{"n_layer": 13, "d_model": 768, "n_head": 12, "n_kv_head": 12, "head_dim": 64, "d_mlp": 2304, "vocab_size": 16384, "activation": "squared_relu", "norm": "rmsnorm", "norm_place": "pre", "norm_eps": 1e-06, "positions": "rope", "rope_base": 10000.0, "rope_fraction": 0.5, "qk_norm": true, "attn_scale": 0.205, "bias": "none", "tie_embeddings": false, "parallel_block": false, "extras": ["local attention windows", "gated attention", "value embeddings", "hashed n-gram embeddings", "an embedding shortcut", "learned residual scales", "capped logits"], "init": "normal", "init_std_qkv": 0.0266, "init_std_o": 0.0, "init_std_up": 0.0266, "init_std_down": 0.0, "optimizer": "muon", "lr": 0.0161, "lr_mult_up": 1.22, "beta1": 0.95, "lr_head": 0.00445, "warmup_steps": 0, "schedule": "wsd", "decay_fraction": 0.781, "decay_shape": "pow", "final_lr_fraction": 0.1, "batch_tokens": 131072, "seq_len": 4096, "doc_mask": true, "train_tokens": 777000000, "steps": 5929, "dataset": "wikipedia_en"}
Each number is 128 + 32 x the weight over its row's rms, rounded and kept within 0 to 255. Layers, rows and columns count from 0. Numbers have three digits each. The size before them is the row's rms in percent of the matrix's.

# q: layer 10 attention query, 768x768, rms 0.0443, rows 610-674, columns 144-191
# k: layer 10 attention key, 768x768, rms 0.0444, rows 610-673, columns 144-191
# v: layer 10 attention value, 768x768, rms 0.0483, rows 576-639, columns 144-191
# o: layer 10 attention output (transposed), 768x768, rms 0.122, rows 576-639, columns 144-191
q610 104:120127132063157095127101142159099117170100132131071148059149104121093145134104116092112098217086141107103102153157124112149153165084133139136107
k610 099:166066151114111144111048191125083095128134148145094162173126094133101125125100098175134124146083124098098152122184175174124176160106143128072094
q611 106:105118136178126163065172100184079095100110174096119103173118151128125144158094096139146152168125151093095146146133129122132148094046118143149088
k611 105:100098139078157135123057131114124067105117155161100089055108128164187134166120089171159144035117129112116104129152180090132110106096143169114132
q612 098:131219095161106116146163099138092175091101088131103166153126132107110113119142094114066148122088170134079087075122112126099126155160157106117078
k612 101:127049056128105120096126115155163155114145151147104164167154102106135151157142130088110101140101178142085104135122061124176090099188124114129087
q613 106:097119122121135139119106148153114120148130140177150121161110070080149131165155150107108175135143110096200137106121135122133115167139073107101186
k613 104:084116151117099157119136083157041137115080111131109129172123108154177090131116087129132154114149100170130164108102113096106083117147140143081136
q614 105:086121085169158103157157124090112141126131165083117103136085056176122067109127155087134216164128146119162089157119134071144160148126126195149155
k614 102:191127183143133087144120119130095183101190093144137107130101103154111131062155153110171136103117118123125129130107177143166173137076162148127200
q615 104:123193125148131203165078182139130224094159097117146179118174139161093124128120123118083129133138107158182092150135097066143073199137142108158110
k615 101:123148114083123143122089108124105152169135055157157189121126116142144126076170123153141160150123075146119075147162105093133123126154118149095138
q616 095:182116109105178192158088166102065101141136178133145143108148127155111117081108128133187104165113168133131149154084063113156110147167153096150101
k616 098:116127099094126088127085159101103158122108103116078122151152070106137109124068131110094102093111165129094143086133098156154103107100133113230169
q617 102:088113080092091187115070140162104138161117155145149097121144171163152096180057147120143123189120160105086173107167107131086104178098145143145129
k617 102:161144129107146135096096148110084098094165144118169175065122142125103067167134122122123139094126106100086116151134107191182139098154063128118130
q618 103:104154090174127163117097110144130130163179105164154139099130112086063121173143083107143168177132100055166145181115083092182128148123182146167116
k618 101:147128094222167168092099167163098158082110075070136148084158146068137098163187133111164132140111148161117159185138168197077080123160196173132075
q619 105:133142149112095176119181155131127091115089115166116110142155151093147068174149107153068111093148095120086152139150154148085135150184119106145122
k619 099:079225090096105108200169116194124171136099134076111112108081175134128129103128126132121048107110138124134136121098131071105110068154112151058146
q620 100:176127103139148087105053097151145124136206155102141165141155139116145111112098180090149100104131183148071139126118141120115137139053120172116167
k620 095:143141138134079136171156126082159128100142111138166177112152071099113080141123084060093139148123149121103143220158070083147106146108172152083106
q621 103:094124088105098097181102124125140127166084116115121084109118171157097169079090171147118133089140123184143184125140082089144057113118144125127187
k621 106:158112082131111141103131157190148174152112167086122174155154114176100132080084104194102158113129153178143065080123129164098112079115078147084051
q622 106:085103139137120114079114065074155098111144148128125095145059126124125127082069146132140135080117125112161155107150104123110104068172112159130182
k622 107:129119185108123113134174138154150169140193136150168107146047174095155163102102134157131133103140073116134101160100158145142121078082118156111088
q623 103:066088094157144160087066147192134146121138081168100117186138080136127188089139144079107162142084157134091201095146112149156156119113148101190128
k623 096:126105070105122152137140140141100185174140117119115121143098127177148121105128112106102099138088161141120125065159127131141136059132151146154189
q624 109:159107161133096202184095128130170120103154127107164153171094178107152100148052112182128092147088128106162150142192146106204139109120149152142086
k624 109:136189148095089143131106107099165082139195149136196122114098171143156164142091119129093124128154128133144133165160132144113181139148084113121121
q625 095:159143142140203191150148150102131112130088164160073170100133120123166087077094122088124119108076110089171134112086108125183078082145119154116147
k625 107:133076170103117126135185135109145114081191112143147145113117111116100113118208125105096144089112064108163169207068087102108170063210102120080167
q626 109:114083103116176106162095156105109120106123178057121140164185161164128165121169127182072139097143186107091083081154113139136175110138099153150103
k626 102:145131084100126181079127139127083096149098118143181117119055070148114067105172177122126141133114116153083243111130132111153113137107145137135099
q627 105:153169139172172142110121151095114129125158120101109180141123149120107169166134119141126122081081129145130098145105172098174147187164051162104114
k627 110:132115109178140199063139126132154143151144079109053076153170105142120129138108142097203126126052175144139087187129197169120113183144116104159156
q628 104:099121117144112070124094057136085161109066083135110103117129089141164136130170082095115176062092179092126230146119140113103149113107130113102142
k628 113:049098199169142120095096093130153115108149141123171090110151108084149155073087142158106113078120148181084159121147099118119130141092068137087214
q629 100:115124124119123089131141090150158149136163093101137171106124125153231141167114138102144099100040123122107106086146167099170112142152144097132132
k629 099:102110081110158147122048136176082086113182129162150148121126098099158192154130134104178130117093148120058122104097135072183178143128068088180066
q630 105:125142080200097195134178112086127143156129141119113128118151126120141096146132126064179147193139124079180194123127133140098146084135148152142097
k630 106:160129135125165105172158122092134066109130131088129145146085156094111147097136104198183085107164112136159125093147199124143137147130127144125155
q631 103:117130146114116178125084123132139111125093122129175199203164052138082111113087150124141151113116112128132134139149108133112148136117172147091119
k631 102:149119097113178137140116128191154131129084131090136164131153147101120107121095137132126108089140071174099107171118131083111097152134131055082100
q632 102:106097177144153159118158085199172066173110134119106119103186098119192131129107114166193151133131196158201166114132156126109127155122122072131083
k632 099:123121081135086094099130118122098100110141187146076131192113114139163195109149083103076147102089129123168126131154116118152186115127107069136108
q633 103:146083108164138143144172107157146152078164122113158136108102193040129108095066119139150134209141144188138084135188079091138096121144097127135082
k633 099:161170116100109147169140062108199154155132097107135143095127091117121125141161146112132135161124121159154137080127146102154092092107177069097126
q634 099:118152166093176122109118152099136167142132162096117094165143191155117084092100137190131179101145156189160141118137170145154146108135070112178100
k634 100:219123050167098140099160130122204146096126110133125145142137105124143107076084214143096089147135151106111145129192108154160202202167107201117098
q635 102:093100080161164110176085122116166161104150103096144113130200130143143098093118174125147079137159127171103158165121129129083088111212122192105121
k635 102:139106098141077123103113119131134141104159128107100168158144095092133161136121145080141203079142122146118079171107078059159081119181176146100143
q636 107:111106131133133132092106202081134146152170108112183109100165102149114181056171118071137159074147098111101160133112115090159139144113096157118133
k636 104:114128110128105183183113182101136144079122073161087175137108137187106105107182108047119161096100077110098112106123115144126128138167149146129074
q637 107:174122070118091103171127141115117124119154099169099107073074145114142082128164137130121107129107180149128103116179111078159052085168143063092135
k637 108:132174120116170087145166170109156161147121190164080170156107120137074165115112143115113096111241155103134124091124099117154125137183128131145154
q638 100:138159110136134113143198167142199122148096071108165097151103105152119060195147185157085106118098126190131143176084117091151195094120122109160126
k638 099:104151058100112105135137138114162144041105114117148098073132169076198154119129126087177103122148111123181148112152082143070172122036097159095092
q639 106:083126100151164082174140127162081134154138136135095153103119107155115110128127139164099124111135080115202123130133149110165158091161154175074182
k639 106:148108172166152144155123140106108190146135140130154091169092106110145088117084204112152139105043162136156112177102139112187215157078152162072125
v576 107:080117088157113135155127163131108174083099186093194102175099147210111117181056112198189157184105119138173153097155101102188159130182150147128101
o576 108:108110101145128137167070128082166111106107176051135125109117132099101162170129122132106085170060128110120193161139077130139117101128114113132136
v577 089:062125117129117102150150129122118142165066111115101108153126123125087121073114105132085173117115229128134176138094148152100082090131089119112156
o577 100:118143154132172100121131111092115097152109083201212118106143135152151116055128122083120133158133114135171135166130113108134137108114094155109113
v578 113:111151064156161156152099114131071140121150103161155118096161157171196144173133167107070119142051105168088154134132117157159149133067102198116135
o578 106:114068053126139098130148126137112103106051164098105088112080143114149195149147151061159093130105122114108145114140149150159106125121135160102118
v579 099:142139124128116158077120084137129140132116163083160113156167115157129173195043121060129101153063151116174123094104103139119114144116110181148146
o579 130:129139116087140068153158146129128235144100194076145085115110098052125147187075106118155072141173047134110191076161126151167126060170151056117106
v580 104:146068117180109151076139152080155089215155104144132099090120093145128116123102089145153089092069126124139124118163130109083108145133186110137179
o580 112:065125097102106124123137111141203111124146039146126122129115125204099172044098058108165174092131092140135132192122133135095071130156156194064100
v581 106:122085157086141066147167107091134080117065109168124117095098141114118055150078087104089132125117097148151146109128144112115125112117099140115119
o581 102:182155142099129114111162159118161092150135056153131161094164165166094125172213185106182097126147099123120101165103152188099122148085143100167144
v582 106:143178127120134104132155193142154188119109101097120078145195111085193126114111126153078136099131105126104081104123128129068139106032085120143159
o582 105:151089131135117175106120173117137115114149138181101148108166123116112119090104168111105164197097133138173081072110121088103108123048121102200115
v583 098:133119144089195040191092151080117143096122107166110134147132135141162145097134107162113108123144115128168075055165150111146166077115113153205114
o583 097:066141061085145152128145103072150145090102113113151160119145127145117141211123139098094124179121052107127101145141107163123142094105118141111109
v584 106:159065101109130134139203097177118119105149115107196131149185116116135162131106141113158102168137155110168100136166137142122143111102123106101162
o584 100:136139172110133100108146174217182145102222082137097087138097118081100103135121131149113108127102172165126148150126126137124120181181097083130104
v585 099:170173135113136138192103085085146121131076171116067152135179164133110122175076162157153164147116081103165117167122083111186122139179118106145156
o585 098:090121191066133142135099117091093115085122131142142119041092070112078143132108141148134094128159128116099080119111116155125146162131109107203148
v586 094:065142167134112106139125180061145125132140143148112130106127041129115112176108114086102101153138095107116108142133181128104074129143188145136222
o586 129:177151119162042128148089149075063111152173099096098157124171162176142165084105144157121160170132171099133094159087133124105091145146125156084158
v587 100:099223172162079171071153112138165108154124170143094144129079199123119099126089115158146099118177206139163156117119177144136144196106137114105108
o587 101:096139136132149096116156142108145154101157074090152082140137117091149159151114178135154081150175092117087195161086164141100135164140112100145132
v588 105:075176114131078137166104123147132133094105115103114111105165150167136082142103159134123140145094142190129137163139146136220122131145189143128116
o588 098:174143144125035172110122153181164181113141163157084152092148139126117204060134092102150109163174049195151133115178185192168063138135123194120125
v589 098:109126109144129141168142108171161064113118125069070163142138137138177115132193111130070201107173101123145044102158087091159135066082147113102098
o589 106:109108084155109149158175139153116124140137166140153093153144161122082123090069099136084171170143120179150129105056152182161103139113100185201164
v590 100:156193141130132115081099136074107154141165141137105077139124127167127180095126111132143088080100120154126116133155131136044099147169144143060133
o590 103:117132110127113142201100132137118088139108069151203083113163153220101138078120076092148147117103134140079163126145128054098150107163079159120117
v591 091:167127115170132138178099190122168122124154120187100190206116180122092079152103174179147110149114135093192146113099125107143110134107140144145107
o591 098:130125122115153212104136160164137116099130127146134092122126110119102192098107093127133155141127179095164137114127153165175159153113124106118104
v592 102:150132122121068120167184126151046160117141100148128119160087159170120166154071080174141091121148171194094157175143153132146108109161120171083134
o592 107:073160105126168082129177167178113138122117090130185166137137068151148115151108079123149101114107113120151135189091096144141116073160173117104118
v593 093:134156175177106121163112136122096163054144210092137133126155209123117099111088086109062164111174129131120077095157095119089124122111111139153175
o593 106:110155145164154126125125125121141131146095203118105156100073138184116114101123116062115171154108162172119141177148128149120125126121152171199157
v594 103:107146189157132081167178199072118090095074085157183103073125160126102137130086121211123101150166082056109091201096107147171129113200194145162149
o594 095:183143049163116094127121123077140152108110150150167141177142106144160112129120135116159163141168132134147099115140145101109032075172118169172121
v595 103:151139130137084109113077158127137100123150177141141108105182158106140171112128183165087106090194073127121116112109147114179170207124159136056105
o595 099:079160137087112118116096113184178150108141135094094143158065163078102128112126123100135151178163173189149126132120147147133153091132143140169168
v596 106:142125075056115132163094108079104097096116097050112167139142122111134188125067123108094144163129109162131070062129119144203113087167137066145078
o596 101:116108092113154160108055124121080132122091167096100109140092124127087195150118147136167109121089109138108171135133168126179153106137114152091098
v597 099:166139152116154139163114114126150137077116132112128159118164130137106133111197144110120070084118086099094069118144088168121115142180170107131136
o597 099:132066123169095173167147102113114143072145114148094130140087139178129149131132140110098081077134147020128103085094157117163099118121138076120185
v598 096:119116122183101176082144078090157169171136153125149118112179153128110132148081152143165160121137146058114101168194164118067114090146119095143125
o598 107:087128079134134136112095080110096072164150088164145132101105105171147164091165133083187153125093155182114143139101182140062092132148117136136172
v599 103:143122124128118161118118132135117124146152173103128150099103104119166179130121123124155084162113141148075077123066133136106123118130079122153126
o599 107:146175098149118079158176195112122180131160107141091110107101133158152155137114123071085113125150161108136071118113087087119119115175082151153143
v600 098:181128133033157144139079124174180098153134071169077129194116106145162197151053137147204143162136090085144159135127121117086114143111137091138118
o600 103:153137124101119123058108122136089105158142110137144091136176157192082106112167118135149187216084133121106177125085150094127134108136129135085085
v601 103:182090156133115106194147135086170099200093143081177102147130143148133121068172152131096155091184078071124053065106134134139112118149131142197144
o601 115:149168158115125113162150095212153142133071147073118146125140100142177118109138108111135118133139131111079113132180120116153115144154124158146136
v602 099:149153187076114183163077050165073139092167122143100096089137084134090184094151106132103114104172134126143110097076091133077115174147146132075163
o602 100:150129175146100154164125126096108130112144130118143114104168108121102093133130163125144100125135049109165086145148098079130101111133103181162149
v603 090:187099155105150155135083103145144154182094163131107156108139146103152099154096142143143174116180171150159086135132116063141121102094131145186146
o603 111:182163092129088181122114180134142124116199144144117145102143169118131122088153114081101159091113115157172082106064102082076107134152052132168212
v604 098:181085119130112117121139093118115139150160148122166166134094158147157172160101046123118101102141088140090048193101084129118156062150114153093148
o604 101:121072144074134092122113078144142170116168069084110175133087117175215055129098072056181143034018187125090138151173090120126179153183111128111104
v605 101:143127161137163111139143117204152172134064133130063105131119139168157134134097092122172095120092131202117117129156108123178151144157156136084059
o605 097:114109107119172103143161087154127096104159074122124067109115143129139104085123108085124087138118178062138153169097122126205193217181107170156158
v606 100:157123113173154150140162178152179077125107080108093156174086117077090144088081117221197112198119074168120177122084161150139169110207145115139116
o606 099:136136085152092120122132163122117179145100089116117088150103160096117128098197196192139139157161131106137130114082073108155172149150135121097151
v607 096:117121147069149161170139166091127124116185138122127064139112107130119046140108141097142114075141105099158126105086054138137108141141080143194167
o607 115:164164134137128084193176102129134122038196171197189130139157152129073144153122136095071137112132081133164129098147139127170129092106099140204180
v608 089:128188045154091115166070098159116087106143170128144160138129114117119136094103104103125150112151136098162178135108181118160108087098082107185071
o608 100:131122118077117138150100143116108158138151133106133127099089121165096113108132148080163085115076110094108216131140120100153125102093117157044133
v609 093:215084137125181167119092091126103137127112116153144108186133149162135129159138084105187146125130132175131136178098136073128153156184106148153137
o609 122:134176139081109124098158144171135174114118153101195110122142097136104073190145107078110125121142118135096164040148120110147160098165173078118160
v610 101:110170102147167101126178151156131138129189111188219199181148128156114112135135117150167154145133180102173149138180101156119126077133082091133054
o610 103:093151120133111115135200163185112163166143091093106137148124091173206129109111131111194123064093137115110109125187097148133135115130124104048087
v611 100:114148149136134136107112143166068123082189137127154182098103144132147123106156187108179038149160124120078177155207120105134140159110110152145156
o611 102:106123153166098117085141082152132128153157134203138147139172187124101147186157157101109164102138149087077032127139151130169103139109150138182137
v612 103:157154088136126114118172063113179121140158106107144123109086151070113078082124138075151157077100178126129135212110118104133120112101074122175124
o612 109:139137064112147132089108109084175153093112090117092066161120173123097149149125068123110128116112166115122140136182112059119134124133102093111048
v613 100:152097149200113181095136142129121142059134027144154200107187143153148176138139105127138153141109143109145105194171124085157154158125188084093094
o613 095:141037137163138130201090141083149188141141195117164125171195156132189080119083130126105138137185136124140114128126080183142133124060140088119141
v614 108:121111105077132122128167094151099140114157124096135112120098122109116103071135159176076119143162170116146195112161132186074099063113101093145117
o614 096:154210073189112107062114142088056095133168163115169149120103090162108128195124143060207151086119168121148215093118178106121083184122126101076097
v615 092:139190085167160080119112115179137102171121125073149134124144125140152116139135146120121099112108097108109160106131165134173141138152138133217137
o615 098:136132085193067104139143121159126182185162140132156062127062091152094098135152168091095157111109084129092154123113176117170180136165188149124147
v616 114:151140092137162114137160073083142121057121100105159162124105117099121124142161123130102113160123140093089144132087134089126109143116113116096072
o616 099:117135086146101086146124145105160106149133143105139138096071086074086129123160155134096102130161096113179147096103195139136180104187166154104034
v617 102:095125138128120089101129085089143151082148102111151124122127118159130172179136182122141128125244137103132171095114134138150108087179159172076072
o617 102:084187163158047147140123150186111116106110176141161086147071068166179172146076166172105114110140144151101089060114126199140104106150125201135103
v618 108:188150149121111062137157125121113097146098146148067101141137143121156096134151131133141200150195187117184092160098157146098121157130051123113210
o618 104:123062140157147138118123113146129101109147151143131144141157061119125106084156177132104187162162119067119103161064166110123171140136078121131213
v619 102:114100098139116080137159125201123066131147150179097108036117074131157148127073150135159148103066196085125179177163124090100131120065175148135118
o619 104:127107051125142185180169138116143071214123113164149142132204117070080142145089192188130129151102170156145115125142143182177106145102124126177116
v620 087:124207094119128136127075139163143179135134133119170109142042151091161164093185102157130103186129153117101138102160122082110094164092144079173091
o620 101:088111106137125120097090159118083128097140151170092092193103124103155136082120152076173187152092111161147157129138115121169172094093107091105054
v621 094:139130113131108111110106164133093160115142131162084109098128152176151157117103105150070130225167122117127075145105111132113124098119169119152188
o621 097:122112146129138126106119126154101092138125098088074157122054108142122084129116093152146143100164193053147158141120164104133163125148130112093105
v622 094:173087128119146098123114158144145170120111105136167161089125142180055133114170155168112113096152183123097094124111154129191162120191108123100112
o622 099:138190124147108115144174112094164132129174177154112180151153128083150094101138139135154176181133176099115136142130086102127104099128127143136132
v623 107:124117119169117075179225143097117185115098171142117172133122163138188136179130156129120169091130106189137071065149090134149177130154086091125103
o623 105:107111128147135122148148140115102138128133084152152145128133117209117135160162115109151189116063165164128103081155145147103150125155110131138066
v624 102:160139091144119130155142135115125125136156122075138177134099163115109111141129094100129105125174137129113108113165193150165162104191110081094158
o624 108:152208183143129149156144153115129120111131192125161157142145159154110120152142102096118153171082169117155131116121160149124169119147136145132158
v625 112:072141137142115120153111161164107123132133160149179122114085119151124115096197066116163079180128167097121140124163134142103104171132184175125180
o625 108:049143147126154100192123147118129100198090090140138132110082112198118133152165053181076131155128184127099155138130137133126110150140176116083145
v626 114:117148162102140126148099131094161107144120098126089092101103163195102112150120140125038154086149098129076076114095109134166150104105101103093100
o626 105:166152185171156132139108138145096147114081130122142153182091095033135101133179154137131102106170069106109184134117129096167151129147163163192188
v627 090:085092130138077110094117100177124124133117093104111168168138151092141143114107110118123149158144146147153087101214087128078128126151108131169135
o627 105:140107102113152166142074139102149145125177126099171155114131127038130127094103137173046088139109090095150090105146145102163125121123129111214191
v628 104:171140115089108111138138165124108127147118146144135196170082163098087123121143096099090120109130153088144117174107113150087161105128098057200170
o628 092:121136105073179121144158111115109149184124097137123109133132182203097155118123107082079154095124146128079139209147133127080150100111075077120095
v629 100:098184103133141089146059135111107134126069154122087143144127130188129079187079180116132163181144155139144116113133128147154192112087091141122224
o629 105:159133078141133090094093109142155132071069148120108130139174145097195146171131128108154186103111156132165076087069073157139163173087166162121121
v630 110:168124097161124109154118152120119127141135123176152141127186055139104114126111113103075169078138031153075050142069076158167149085105113159138125
o630 107:074104062115140175170134123129131126142102148155191068127113154075152147130157170116168106119095113105112132142106098177174143088144101123153149
v631 097:128120124192130130137160126128135128103070142133150147165160112110113116136102054056146097098108177161191118158086123130195116108157124153114115
o631 095:129155094143137047108135088143116221093085140161164175141131151098103059141137130086168123158106087081147138109149166114162139138132118155154056
v632 111:120119128170113128177120140096167109163112084141155136134126095128149156077122084126148147155104125102146183139081090139125168092134106148162170
o632 102:100177097084153166157188126107152188173094120149139091160068146135180157125171029129067153060117103148161134163126150134110133182143131164122129
v633 109:153097051094118147140096073098161173106180113124106144141108092117122067129163131187154132132115115136125144154175087139133121137113108147122084
o633 101:096133122139134151146064110100140132137153144107132104156122100110125102094166134137111174098084204143184130136131045155156146136175182154099204
v634 101:117176132128169142147062136161108182122147152173118107132141163076108107098185153131099126184107163151089089156163086105190132142135131143125109
o634 103:151105112193114146138139107118050127111138099151146172118122074084106106098112185185122148151081177123165108124142191136121134090102153167167112
v635 116:121135133172099071118095141139163050105167142141147080086140132181122188117146101133200111107135128009118210165115160124179129197153106144089166
o635 106:113124171175143143114091119146082099141137150165141077116135112149147119141103143122232108177079109136114109125129186108067104144114131142126182
v636 102:075121101172100088144124110212154093136141139166081148085158087122101095117181130128110161105162110175145134145127167087154110104120136119119103
o636 102:106083091102143185101167104091114100143158118132124115144124096149104121120164142118134100158141116166119142131160104090103107106136145118111103
v637 095:080124148076197164148129132099114103135204111139152157140074127094124088099101077160125131165108143089170147070112175132153148112112152095110129
o637 094:124110162124104093166064124128072136172111076116191183134130119179124168115081158160135094071108130104121147159125216101108161149142113188142103
v638 106:113110101091164082127193158170160095127126068117077113185116116157168090139132161158101094187133148177161152089101147138107162103157141202179094
o638 103:138119126114123090118102117101085170064119089116096061164089127115116126159133147119115172155173075087172118126100181138125156140128163116184077
v639 105:105096119135099111119135134102165131127137188172150104134121175154094135117132064101104126177138115088113129090096070125083151182165115171118156
o639 107:086088101145123176096160109169129073165144144138164133103078131126099108082166125126116159147140106035182141159119048129081176155188145125088139
q640 079:130147103143128082055114109112126110157102104128185162171106113144120120120118122092111143222132108062110098101103146126116104143162143085120131
k640 080:080124119150061126069070152123163209142176219178129055173091132153153140137152147152055137163086201140140141144116195126059101129064123109180132
q641 077:150135143111111164137106130149146122071093127155123206149104118127129093106129078157115124170076115131077109088156110112160126075188086185188148
k641 077:130101083130081137094136137122080172165111107076140115193096110092149179102153124108091142157149147121152096094141095153104106141113168125138091
q642 081:090089123126057086179060118100122118200126162137189087182143118149149128161135097114157133082081183098030089180188143150122065113144105095167152
k642 087:150085114100100161144121143133135170155214117127102124088109078161060113123139163120117161126096109031140123153099139121124111104134127080139104
q643 078:092139160029118110086143092159157141127147168098106141125101135130094145151143095135124196089118146156119167145103136132098112130129191174156117
k643 078:158184117111130156079132141062116128068118203145082160157044117167119125176112136153147078091120145120145124119155154177125115144085058049153114
q644 092:178129087107196052142089087164160149098112154098120139173112110099144169122215096169096187069127083082132158174134145119185104116067116165161123
k644 085:097157125169138218150127130161125109157120122077155172088076087113155124058167168137127121113098157131150051120161154098110178128085175153163126
q645 084:144165061087097058154099097038124093130156182106128111129164118116130110172077179093140082136126149123182103139068113137183126087113110156145077
k645 088:070119105128109179205182125148126197174117056158100159089142143085119148111134117164184145138151013143179121089142119153089195099168116126117091
q646 087:063086072190061167130077200116143173125129131134061116166124128114066141169214143152125157143113135099122108101147088164089169091085104089111191
k646 088:142127158158122134127049125133137154104121083122163120118085139101149134151131100145089176173159088117156150144159139077059066172159145140119152
q647 094:121167077131144129088124160115174116153197154135175166151096099176121110133183155100138146074101179085138103174085190121160068096121163165184094
k647 094:106180164144123143157152159080113083153131152117130164147136083121142167130168139149161164126083164126137117095095103122132148111141168143105163
q648 098:136097102140087168085162197123200109096113125124136100126111143125134142097114082140166123108136116148140096148121154151145146085124124099099106
k648 100:104138119128165079120111181144083117101124122164133135139080094109124115148124109070135101099177130164133175125124105089120136128067113120139156
q649 090:168049124137116125132141104123143132138144148116120095093161073148075192109209173132116123132128126125102072117180096162155147097119111126093143
k649 091:178214142072183129145117113123126134190154145155089108108135122167144102122081141167146133121102123137140091149138128108120176159090202136115140
q650 092:113116151099129143118166140128112115170150187120117141122150084132111167157125166119074116115136106158115098096177083119093164103150117115197160
k650 088:148128149119125180118154157133121143136175106141180120101116133125051089152147125132069103124150114117117110184131141150103109093097131151100159
q651 096:195205116117144174110064124114111169101157106080075126098165132124140181149120152108107106094131159098113118090087110161135096134122156127170151
k651 101:127146095137155167152138129133158170123170131046090110107070069167135113094113193184098177142103074180184106055097122163137131156129118114123057
q652 097:141133166149085108157118171082113097161053146141118154141153138145174111114114126108107094087153117069163140119176068129112076133128068131106193
k652 103:079170143160130130133139110116217099144090120155139143058094155159137082147137078171144210137156130129152074138124168114160133102170176145139045
q653 104:180118119137084139105018118159160129101064178093117171161163127123141172095096204204138122064171169074150092080130152169144146163110094175147130
k653 098:105096088164131124120159068133169204108118154124106182098160089091179151094114090160100143132096118142140172126186126079125236104145167168112121
q654 099:094150081113175168199122147140109150139166128148146145072127158126189117108161146152079118142075149136116146127114140132106130102136147165131139
k654 106:067135121185138088109119165147119113166093152137091129135097100196127144139159148110193106123111156186103091111191122133073083035206107164081127
q655 100:104128188082069136123149099127138097198131097164095136150139127057095113175170149072128101091108163174121165100176085167179150143135121102154190
k655 106:188136125114095082125132095087132169156165149171153110167151092149147086110132171196152134157121115089161077127105140124086123152085125098105127
q656 104:146127154111062133143130142116126115113136113129176145167124209126092161119130117092078156115053143160081160208114163153149095145105140140159137
k656 108:127152141081040081146151129147106106176137082170113087157118167089095177131119159103160142157135115109129133088109110104106092095121112123160107
q657 095:065155117120194146125144095095143142161081154155126104087122165077183104085099151213119042074160082092237118108079153126110083102120118131137149
k657 104:178125149167192146097132115151144153155109141090034168059119074122149022099156158100065152076146113136132137131181133173077177166134107157146124
q658 107:151136178151087114148108139135165110158132113099099139115104122150154121120058139123147154117117135107138119121105177154075069192128108126101149
k658 102:131184148092086138156140125135149165124088089187117123078098114116145103142129164187128082057172082162132099106161100111127171163091116167098151
q659 100:089173158087100155089132134150121166160129159121156088170157181139183082103190160131129108109126157171101112163099114125131095162143098086126073
k659 104:142109136115127172117048114116088084147186080191159144006150098116105136132156120050089166140186153184166107140175146102134115098118131105124095
q660 101:125129117197120164150173130102076131097138115113181127142197167099082138154145152113151107134075145105142123152123086164152163090176110099133183
k660 104:122059120128083133181117121164119112206139178145138128114144110138142114111120067090162074210120117149096112063147131126098145131125115135164157
q661 108:164077120181142118095130141151140189159184093160100147152087135109204134160129149151123091151100099168117123100094140102087175169133140077082090
k661 105:092105161164217097081143115168160133111163105161142149022094118087082091110048102087150119148116128124131126152136132143151165114106119104144126
q662 105:138178141080150101122086161074141070098076163136118144074142133152162132120202162140126101159124149137064104115127139115118115141129121175146153
k662 105:156148106125148129117121132159158172146175102103158093092075098168126143061036074083142171105092180118149163159195108070116165146099133163093125
q663 102:132149190090143147079175135101116128134173121106154111115128148133089135155111134143094128125108128137107172118119202185127093121078130117113132
k663 105:091090142118096131167133094171080136174122141194085096138220132138156105085091157104158118173093165151159138111118130199177148095145135080096065
q664 109:094074150214162184097112150157108151193115123144124149157171087128177071115161083126149052153158132106118112084127131123119142107073132143120114
k664 105:208147178175134123144141076123128097129101130134162063100125133108114202051147108088164195104051093158098147117107111143108157099102115130120119
q665 103:123130159106157158156148165097078177094142147157153117132125073207112172115088157098071111174147110135130116110140202164149124129113143115163133
k665 102:124149093157114101125148114134096063092129102107132126100132147085127132120073130152144071055176198129105084140133094074120068114126168109089168
q666 110:070127121107143149113090123160124121167110147124103164127138114174125109140139131174111129100096169066123117074098164076046137163093144113150116
k666 106:152109133138122126058133167110125184114126140125120151130154107175113070142118138108146196152123160099170134136137094129106134158118168168158205
q667 100:120105178164147112097130120113091138133182129120143086083111103155088081111148168112128086135120103183116175139065127151150093136056115107111119
k667 101:145087106126125149087103110082135144180153091136144160180114111089171131123052163081110113182133149130079165102139183162127145148106109128139125
q668 106:107120128127130147107196151138140098134138150152126095124127139146112120196139134182129107106114128094170095148123114107127132078170123128104139
k668 102:161080111172138082125092126185118168148209130092124131176169120040147123118117135129069099112127128167118093144140121117179136133139072159087175
q669 107:105163069152125012167077179180137110175134127096133138148129143118133125150145160125098117137185126108099039121124134167179152129102104141190095
k669 107:160120225127130168170148119117127133106106106077089085165166127090127148160166123110165135100110139140163088136085098104172128117106077095149167
q670 105:152131160145098117073144158122114108135151098141163107096152129101151115110168107115083161154131137114143145138111157167125129108101174082138089
k670 109:143079184096123153173103116108129113189091110193136137118096121159148121056108153105156113102109082088132126113156142065093151105157130152113115
q671 107:147151092176156098117139107099107118107071114159113086067112162105129148152122138142099160176104128184145116081079119129119096111128128158142171
k671 108:117094109107169102103178118130104138139129104106172105130105166113159089164116177092139102123111076162114137120128148127146210177098104156093101
q672 101:145107121196160042132118141085060126170150167150173068137155157135081155146195136101128138097144136146111093095120107120162090070145188124204112
k672 103:111123092176103089122172135133137154040114138155130172119105070107152115123166188156066052023175133197109140065153129158148152114066130134117171
q673 104:119135069117105119137062151089176087174111126131060120140074140168115072149098165103103137107105152109138114175098161164124203172092138154141085
k673 109:095155155165165145113126123130119093132124162142115139096159157138131073155139147093073115086122095138147097124147126153163166198105106102169137
q674 103:152089146173151122129152091195195163144101124121177147086052173126103080122056158122108161102139111117127164095127142159090152153112116138141124